{
  "n_layer": 11,
  "head_dim": 32,
  "rope_fraction": 1.0,
  "attn_scale": 0.351,
  "warmup_steps": 0,
  "doc_mask": true
}
Each number is 128 + 32 x the weight over its row's rms, rounded and kept within 0 to 255. Layers, rows and columns count from 0. Numbers have three digits each. The size before them is the row's rms in percent of the matrix's.

# layer 5 attention query, 128x128, rms 0.339, rows 112-127, columns 64-127
111:154092193108092118108102105089127142181141162122139136124106111116113115079238179140142172122119149072126138126109136155106100152138177197096153106163137184110149159120116121109185168135081126
101:087097099091144114096105136188138173212122107126119154207165089190162100145061092110096119152131120128116147099083147106144142104135104161159147139147130078148137158122094102153100145077141193
116:140082167205142112145141064141134163132153108120092110124119112056140165179176084111149190108156159124116124121148191199124191131111123175098113174151118138122107102078124148139176174122159083
123:139094175139124132118142123098159064113096171069115128189103139143095142126076207132147134139133149185138165102184042088131066168151154094142125160136136131130130161144133142093125165132182111
113:149144065103152138142099107112145113143155088162118084146146094127136119125147193121145135105124155114144100093119116085138115092111083136150134171187198143148139093194111121167189089137119141
115:082175120152094112145129137150148110079135078139213082132083237168143110121176113135125109120140123138095111113122118194180171172169106115101116120119144108130137202099129110119146132173105109
114:081121107093118135091207118115129104155161096079122175172136168148108116052080099111117138111115122183107178180111134111143092153079130115192169119190115116145150142149113154086097120164024059
106:133132152110097129153084119047121111151141149116083124158077104127116140161232162119135100077123118095103183112189066132158156148117161087204121091093139144131151102101141173132146121100146149
113:160133104103106107152181155083099148080072115145138144088143115085158125107170131082132085142131107110155119150125144084125085131182122098067100078115104110073085134163189156101130125067129117
116:099073141134112148077166163097109132171134100181094114151120212149157153119108123104142114112126150183139134166133087166101135145118131142045075165132127110125182081128134152145085117071145130
121:127147134108080198161117084108175121121085111141152071177097168086097138145138136107146122176160130087141139101091177108105102189124122117164148173077159098137048173150145127128133107132118151
119:196180127079102088129093056125134070125104128191155088154095150115113111153191113109128144114133109152153146113139138064122099146123124098108179100129139140107121127106096110123137106188136202
116:134124123136133119122154130130159142105103189081069157139182161196162169140089077186126092108129178127094118135137102065161179103133141114188122179067094121085137166120069062128112146121102136
111:127125152069132090202089133145138063133115177131198114087132107124117083106057110140131142133137152152121138080158073138085190161110128153168131067145089171131105112138137171096074150162141170
114:100165117125123112144166218133147114087155159121144109151166116141143135141127156148083101210166140146183074117098169090192101079098203164138114123167151158134137119126074137096136075154161139
111:161140144160182110143122128187171096115130108134171150143128097168134138128114165153110123092088165142149105109087090115114083130154096151131097107090187126092202171113124106114178146088099111
# layer 5 attention key, 128x128, rms 0.348, rows 112-127, columns 64-127
112:136135091145113130114094099061104110118090107162160170082089148109096118076209142169136120148121120134146134115065143172193139175130176174143140135130076124069096207109135148110110150123110090
109:090150157124124128119113140154068140200154183096137159131099125149116066137097112159135194104139112115153126117095156175119115163096145103159145126180165108205100097152125144114193174116154150
117:096208088116121090113138124181153125142139099103118106095130168105149091118194159088138225101204130155148105094128167154154156144178178169143091149157143122163098130096083133092188135105105095
106:139116140100166134120176107121134069055084164159109161169130049133106104119162124125169190146126123198098177138134106157101116121138194059137093173124121126154089131137131159164118182170148091
106:136131118130141144094134140120106083127158116118110113110159139123154157159178164158125162102140117156041101122188116124098100131079075069162124111112177095162148075107087127207155131122163071
113:108213123151161112105109150150146177128107115153149098182094142141158109118123126160130088166151156082152121080064124142121197159124110165089054162155151092116076141131084100179128146145135082
102:111109106132164146133153123166123125197099104123098161149132147137074106032057166158143181115116151171077139159140136137102101158104100173114154110154108134122127069176099179106145130163091073
109:134085156074081186102086137113129126144139152086114126148046087101106116098181124095183123171109147064142147171117180115150129108155187132223113105121074124135110127135148187147120182115181099
101:089126083089127108183184107117118135108121154104125115116084077100170097149099107130076126132116132113114105156140124122160156133134157112122072134133149208069124120170198076127160177141086075
104:088046100128127197140161157133142100094114076170143106201098165157143091095130109107113117150091114180118157142132170099163148137062173119107077166097064122099137145102162139131138131105131131
123:082153146118066173149161192161121182150121143129101093191080128119145096129060155118119144092140126074095115124093155145152109141124162158143152152119157117172093106089086122172137138084135086
104:142091154122067136150101098083075093171103112154172095113079121186128146155169143138098128111150162152166122095117118125126135107135135126193137115124132156072149104119111124100111116156170168
098:091140179118152142111135110151175125092119189125149167178157146144144133139139146112099109143128166152147134178149170096116113136123151123082113188141125116160090118126131223161124111159123069
101:109168126091135080113034122092112093122100106086155110081125119100122110113159094126153133152144062180107131101080090125078164162108155112166146105104069156128106111139109145128125137136062160
109:105184093170142123143161176139128122121162154098153099137118170131131155153056119143142088148068157161141099073140109096173092151122165152130125096131175151161109178129093111094063105120117138
116:152119115166145105105146089173136163127100193140181091126167125115144158113094139182102113155101162123086117131151139086163102134138113158127185102058143137104155171120152142077134139160171118
# layer 5 attention value, 128x128, rms 0.51, rows 96-127, columns 64-127
115:131133138111140077106191041134112171113105135085097128123140104130091145149142112121128129118118136150096115145195094111074120104138084170152140130160160088128109164155158073170057105135108112
109:123146186173146141128080066123090133142165183110120154114125164160135162160104120160151109048134122185166091185069149120115147121109132025100072120145149142120147107108076128155183144123167139
110:169164111084182119251101109115170151175175072078086115080105118114090179150102173120105171128137159118172116140155142101127130157136133125100136097144151125092137132137164155219157137095144110
113:149126158137141153121153117162182105168129106144095164152158096074112145147110123108161142181126088182142166090162197121075112146094206139100121111056155142148157148118129123165141158154162079
117:107164062103090110139096164143119117123094112115107058128085160101150154129123112102113120130121150090169099081065082163143109126085129139096078057144080150166182130185112105128101117113135132
107:131179123122170094148129162167124147132214168056174056142097139158153176142112086142046190134152159122128150086147119085148091138131135079114135169090122078121104133117098089160104100093121149
102:089108160102176116105141182150171192142152171068091116102106097092137097118182191134106134151119152080106194145131136156137097094049126088079118113165139122116154105097158117134157161141107109
106:167193154142117044174118145043135171145066134145104099147125108095152180193118089131127131121158143116109144099140157128208110167125126118081189192120087097106148096091110060137141146175104090
112:171209067175129202106053078113121203095127149097129115125106106110162182158163184089155120150131136160077127119167126082131116113185078094174139108102100164121122100096152122119154179182128157
102:082096120116159131159143110085131088094067136188103103084153128110135067141117169139128113128157134121163103174171156149138082141082078157133165106127091141126080150125149103125108112112072180
111:184160165081122146094120145107106053135093112127101113177097146178097147154108144098160200137158104122142136128128092161110145163082152183158153141200104122130116109103176154063187102092130157
109:112034129130114121132121119138133116135111169158159109184110141109077146084137076090150120066161083185131142102119187127161113112107134132100156141140080116138191121142181132145078112096124121
110:076145205140096175105134158105102174131114155132048089152160122111126136191136054121150087121153149140148117167169095132124088118114136166122120129083171135095090182121198097126107164125130137
105:114148095144115101134148109115082173175123100130162144152109077107160073138107115171084144124162086159175128118117174175104133144105127094182138125092151097066134128147107163087110093137146094
112:168105120088118155145168189172182125128125053144178138126154163108146160158122096117116121150121144120137116160146113170160158075175100137060165179094148152145134129113141118149160067086137108
110:106122115171118112111075160146155089108093161107112127103169103083128172177169049175127094124081170088102093121124144159157123102137101145097154142139136127084144127152168193229155115092136156
107:122151079143083159084095159103160138162083075078124174086107092120150155110095072100101130112151062140124103128116121068176071171103130156124105130136057102154059104159057111102104176176136155
100:117152134122131118170091124124106117064142146090132134103153128173113137078141112112106144110122165154136117076146092184128163044190115141086171153144106163139151109147181107219106132170142161
100:144124122194108092116136060152177130131175110121175079121141187105078155153118143126084144133151142084096145128137182077169091129086186158130097115114122095059132125127123085067081173099157118
112:117148112136121156076117147099111152148147119145149142125147095080153116148125188109161140128127126193138138126130128138135101176091108107145112090117131095183160156123148163073142114087150124
109:070142154151058161083112100099102084112102079146065112119109165110095089200158146095126088138117173103121176167093116168073112144155128166084103117134131159120104164092180108112091091124120102
109:143166169134163138148198170129170157145120181118160107083070066126103133120166141138160161115125161110128158096129148111110139110136180087096065158161161117129090126132139150123138097145192193
114:086125090128122117107092098160114155136140138154156117108069115140132084170114100148120174121169119087099152111176171212150159178191123146111158126127103095199070092128119121110132130160060131
113:136082134127178115110115144079071142172171163053100112131148073134090110142128139118094163119167168082082177120168162064057152187156131164147094175157112134102105145149100118148140112166090062
116:108174122139125127138139149111149110142185117094123145053128080184141132117167135096118120090122151099148135148147156124149097141111121019182096075122133163080113101086201104125106138102113145
111:080122134144145133098117101128130111129152110162139135128135172180205156144115185131162132134139200119140124135077144136141130135125148106126066191098138152162160131124172126092168092112145144
105:111103139155132106116185087158123156110097133133123121158123133124054114149102073178126072165187101139124150179093142063153152126112097146107092157133087181131115110093085168128102103139141141
111:129132144183115151113067132087186100110159148171106141146129111112096160114128151145135044139126043145097117179144124108134087113071174146088113107105059088076172166125098156109129157112077140
105:162150126202140110133133116155139124107128073192115131140065144104110199167116113140137073180148088133159120080138156162086103147192143124103116154141105136135075169105154200149125069130098175
110:084134165082085209152110158062116123096087148121102138083129125083199091078140126120151117135153137077154069148122174151115134181162150100191121112124134122141102121113139095133088155126150132
112:109123145158159169154086153141169132175135118163110106120117178129154074090098137129137102118070084131156118080106203117192145057093095136090140100117128146068088127088102167108135133080135130
108:184070153101102141118125105155133169081135125137102127149106067151159165164137166093114085059090129113078073100135106102134094127160121156105167142110155134100177163143139150074136161076127125
# layer 5 attention output (transposed), 128x128, rms 0.405, rows 96-127, columns 64-127
110:148107182179082175125126190121122082120141143170118127131092150085126122148098114111157131166162114120126168157106132144177113152103133117138093132122129154099140117073075146135160154127126168
112:122111089076135122083147127139156123110109070087152118121152119077128108119127126096097220175103156099117119092130075151142117141148110151094183126143061095103114131140186125078153141140093100
112:074105117161096139087184183147081118067108158118179078164156154128162075099095054119105110148133133174064147118142109154132084143133104138130089159061155104194094069106125155106109058161153158
115:134151119132092082094059168132101136078127124143125122093071158169126100121154140102101112077157144048146127147127096122167120107179071119122116156211130112108125063061141139109134115113039152
105:136077151163169143131168096099169173131161129120167171132165077167103101098118119129178121088126129125106150116207134078115157142192132146129121172105122109081073128085138157119182156129138082
104:102107116095085141117156100071180097133055082169086138117109080135103073071147147142180079104126120110130122156095116144148127116150116139158116081158151186126115153149145154112130131127142103
102:150150116122119161180098125143117081124085068183137092149124118187110157152061067100138090123143156125146081129167132112067131128161098175157173120107170144120131133141101108114091144177129189
109:086066130116169186106080171215095084147197102175118100138144132148107124053115183118103071158126140105127132099081100122080108088163126136147087068163173149144123158184143155135127171129112184
110:107059153103133090129220211126143082123102126134093162148109180189096102076137103176091075157111133096179149131100189151147075158104173185101180182160144084156110120135108143102095137075089096
097:149109123120091133097160116176134148170146164110108170151150147185158187138153073103100119133132097147128177095090125116168164066188172111121100194154115148126193139118122196144152169148174107
120:128133099153117151149120103137122206103182120164143142117174133053132147128142127129091071122120104131103129134105175098150167092181136113059105121080128114157213126156128106190117171177124111
109:151180115142180143123110117159153123133178115125096140109101136150164131135155191152079150156100149071118131122133140156168151157129105104150120125118151158106058169108052155135141117117164144
112:155088125102132105185104090126169116125140105117166183116134134137096096086096202121116185149128158117130169081090091133110189148112118109109109165207114151180172094132098123160127124109119128
102:115124122150131105126094118130115107157166168120122135100132139129099168137109136112169134142110187069109151156122106117174158069165154170072097141173103153147107110125189067134153138136138177
099:057174102125114100148096082136068113115120159105072175184086126081139097090195168174136127120141101157074103166116106124072133168119106141183110067126184118131123098144135167130128143138112127
098:133161110135132113132189102133067116176161146124145171180070158119159075073090141147092190134165040167146136127159128078147128159122116090179129109143139107168120117083125077069124125160125092
115:113115162136201150109142096154105126107175192143119074176163184166077112139177132189122146091114169112156155122121161152113114095156116111133150129144188085099197096078183141153140074061135094
106:154114109145134155124148118148175174132098140136127126122118154113156127140130105093112123162132081109086138210167129123167106179090179108163056084156150089084106150049069142088127109082118106
101:102091163103160177119139180131137117135138165136124196119138094157180157144102126149148135099105107104159127084094088172101136144146132110156134128136131136187130087130131195203076109165107120
106:149103170105162137167145140149154140071107118083103071114091155173147150098121091175087107127122158074122130161133128135119181128166130175124153176167066152072142124103112097169132133190103126
108:211119100084226104161158168117132159125155154085160141117167086115150134085052051137130163110099086125118098120154144099145149114112118115186130155174149110140168108131098177157151151159116137
105:104130083099101113137105126119102123136143131089125142119198151145145128165050105147110100178129139116146103124143099121144128180128035138147144081080127159100153120099155105134117126133074039
121:100104179130116115169161165101127098132111154102125142105168127141171134153090147088122093147098134145130127143104063057133089138086122145126121123150156118084184155133126133144140161104164114
107:122166151125090150099130138154179147114127102175138110111153180156175126104125097139169110144110114160156079123093087159165119071099084085110186113165120097139182150180113121074117142103123165
117:127136112101129116138158079123099091136113164102123121215142160088058110148076101163100112091169108191097107033103112140133171169143124164108129182164146091166121147186036146138133122183163128
108:130128149107122135144142167139117112106096135135146152109122090076068099132174039131081124126122094133117144131165079145139160116150107116107187047180112159091087128152078135155121159118134105
111:153145132079137134159081174077152126125130149130125151103126112173180120107133139106151119121083115111110110076120138214130110141148139091138178123121162065129126198164160087113122143101116132
107:102104160080153102137127118197076168106071107124139130110156156147165154157160167086110194117136156084160154067113127119133128132144040119144184151150157157174079144099128124145130136179145170
098:079115080022111162179093128119110114171148140136126148144158125138129056078146130109131131101143139113105189172103133146161140127092106099141142121103092155098147123102110113146133166091204124
114:171126089134140066104169117192127148148160128125145117153123146167062192145122178127130125122092093166082160113101111115137093099064068182112138128093151120115165121113158167158092126132135134
108:149110099130131138136139091154123114093123144135145136123142149126121185151150125141100133144197181136124168198141112127135062209148163111120116144184089127201157118186167126173170093183116110
111:150142135128114134124162165145136151136116181132132148112113225097112096119097123130131131196180094124182187132181171108126135135066122147131094095125084125157142138144130131199089147151111098
# layer 5 MLP up, 512x128, rms 0.42, rows 0-1, columns 64-127
104:166187107062165111121086090077140143138123147152102148126107101094127162078124189109146200145153157127106119134155064103113120115145132134099166130167156095164130171116153135080099139159117137
104:104153117099102123100085118074139148130125161164100070109139149107109136120099078127190080114135141134194203138092073154083129148108102110129075112120131101100105100141194130103158135148154091
# layer 5 MLP down (transposed), 512x128, rms 0.206, rows 0-1, columns 64-127
112:157155159141172120115095120092153115135139108124117152132104116067168120175161144096140127108077184128162096102184086185114146150158186152180150089189158126127114110097154131090102146171106063
111:162144135076133152088116152087120090158145152102041063127150097162207122078153093144132097151107177098105099132166133172150152106128185136145080176121105138108145129109158163197066174121128083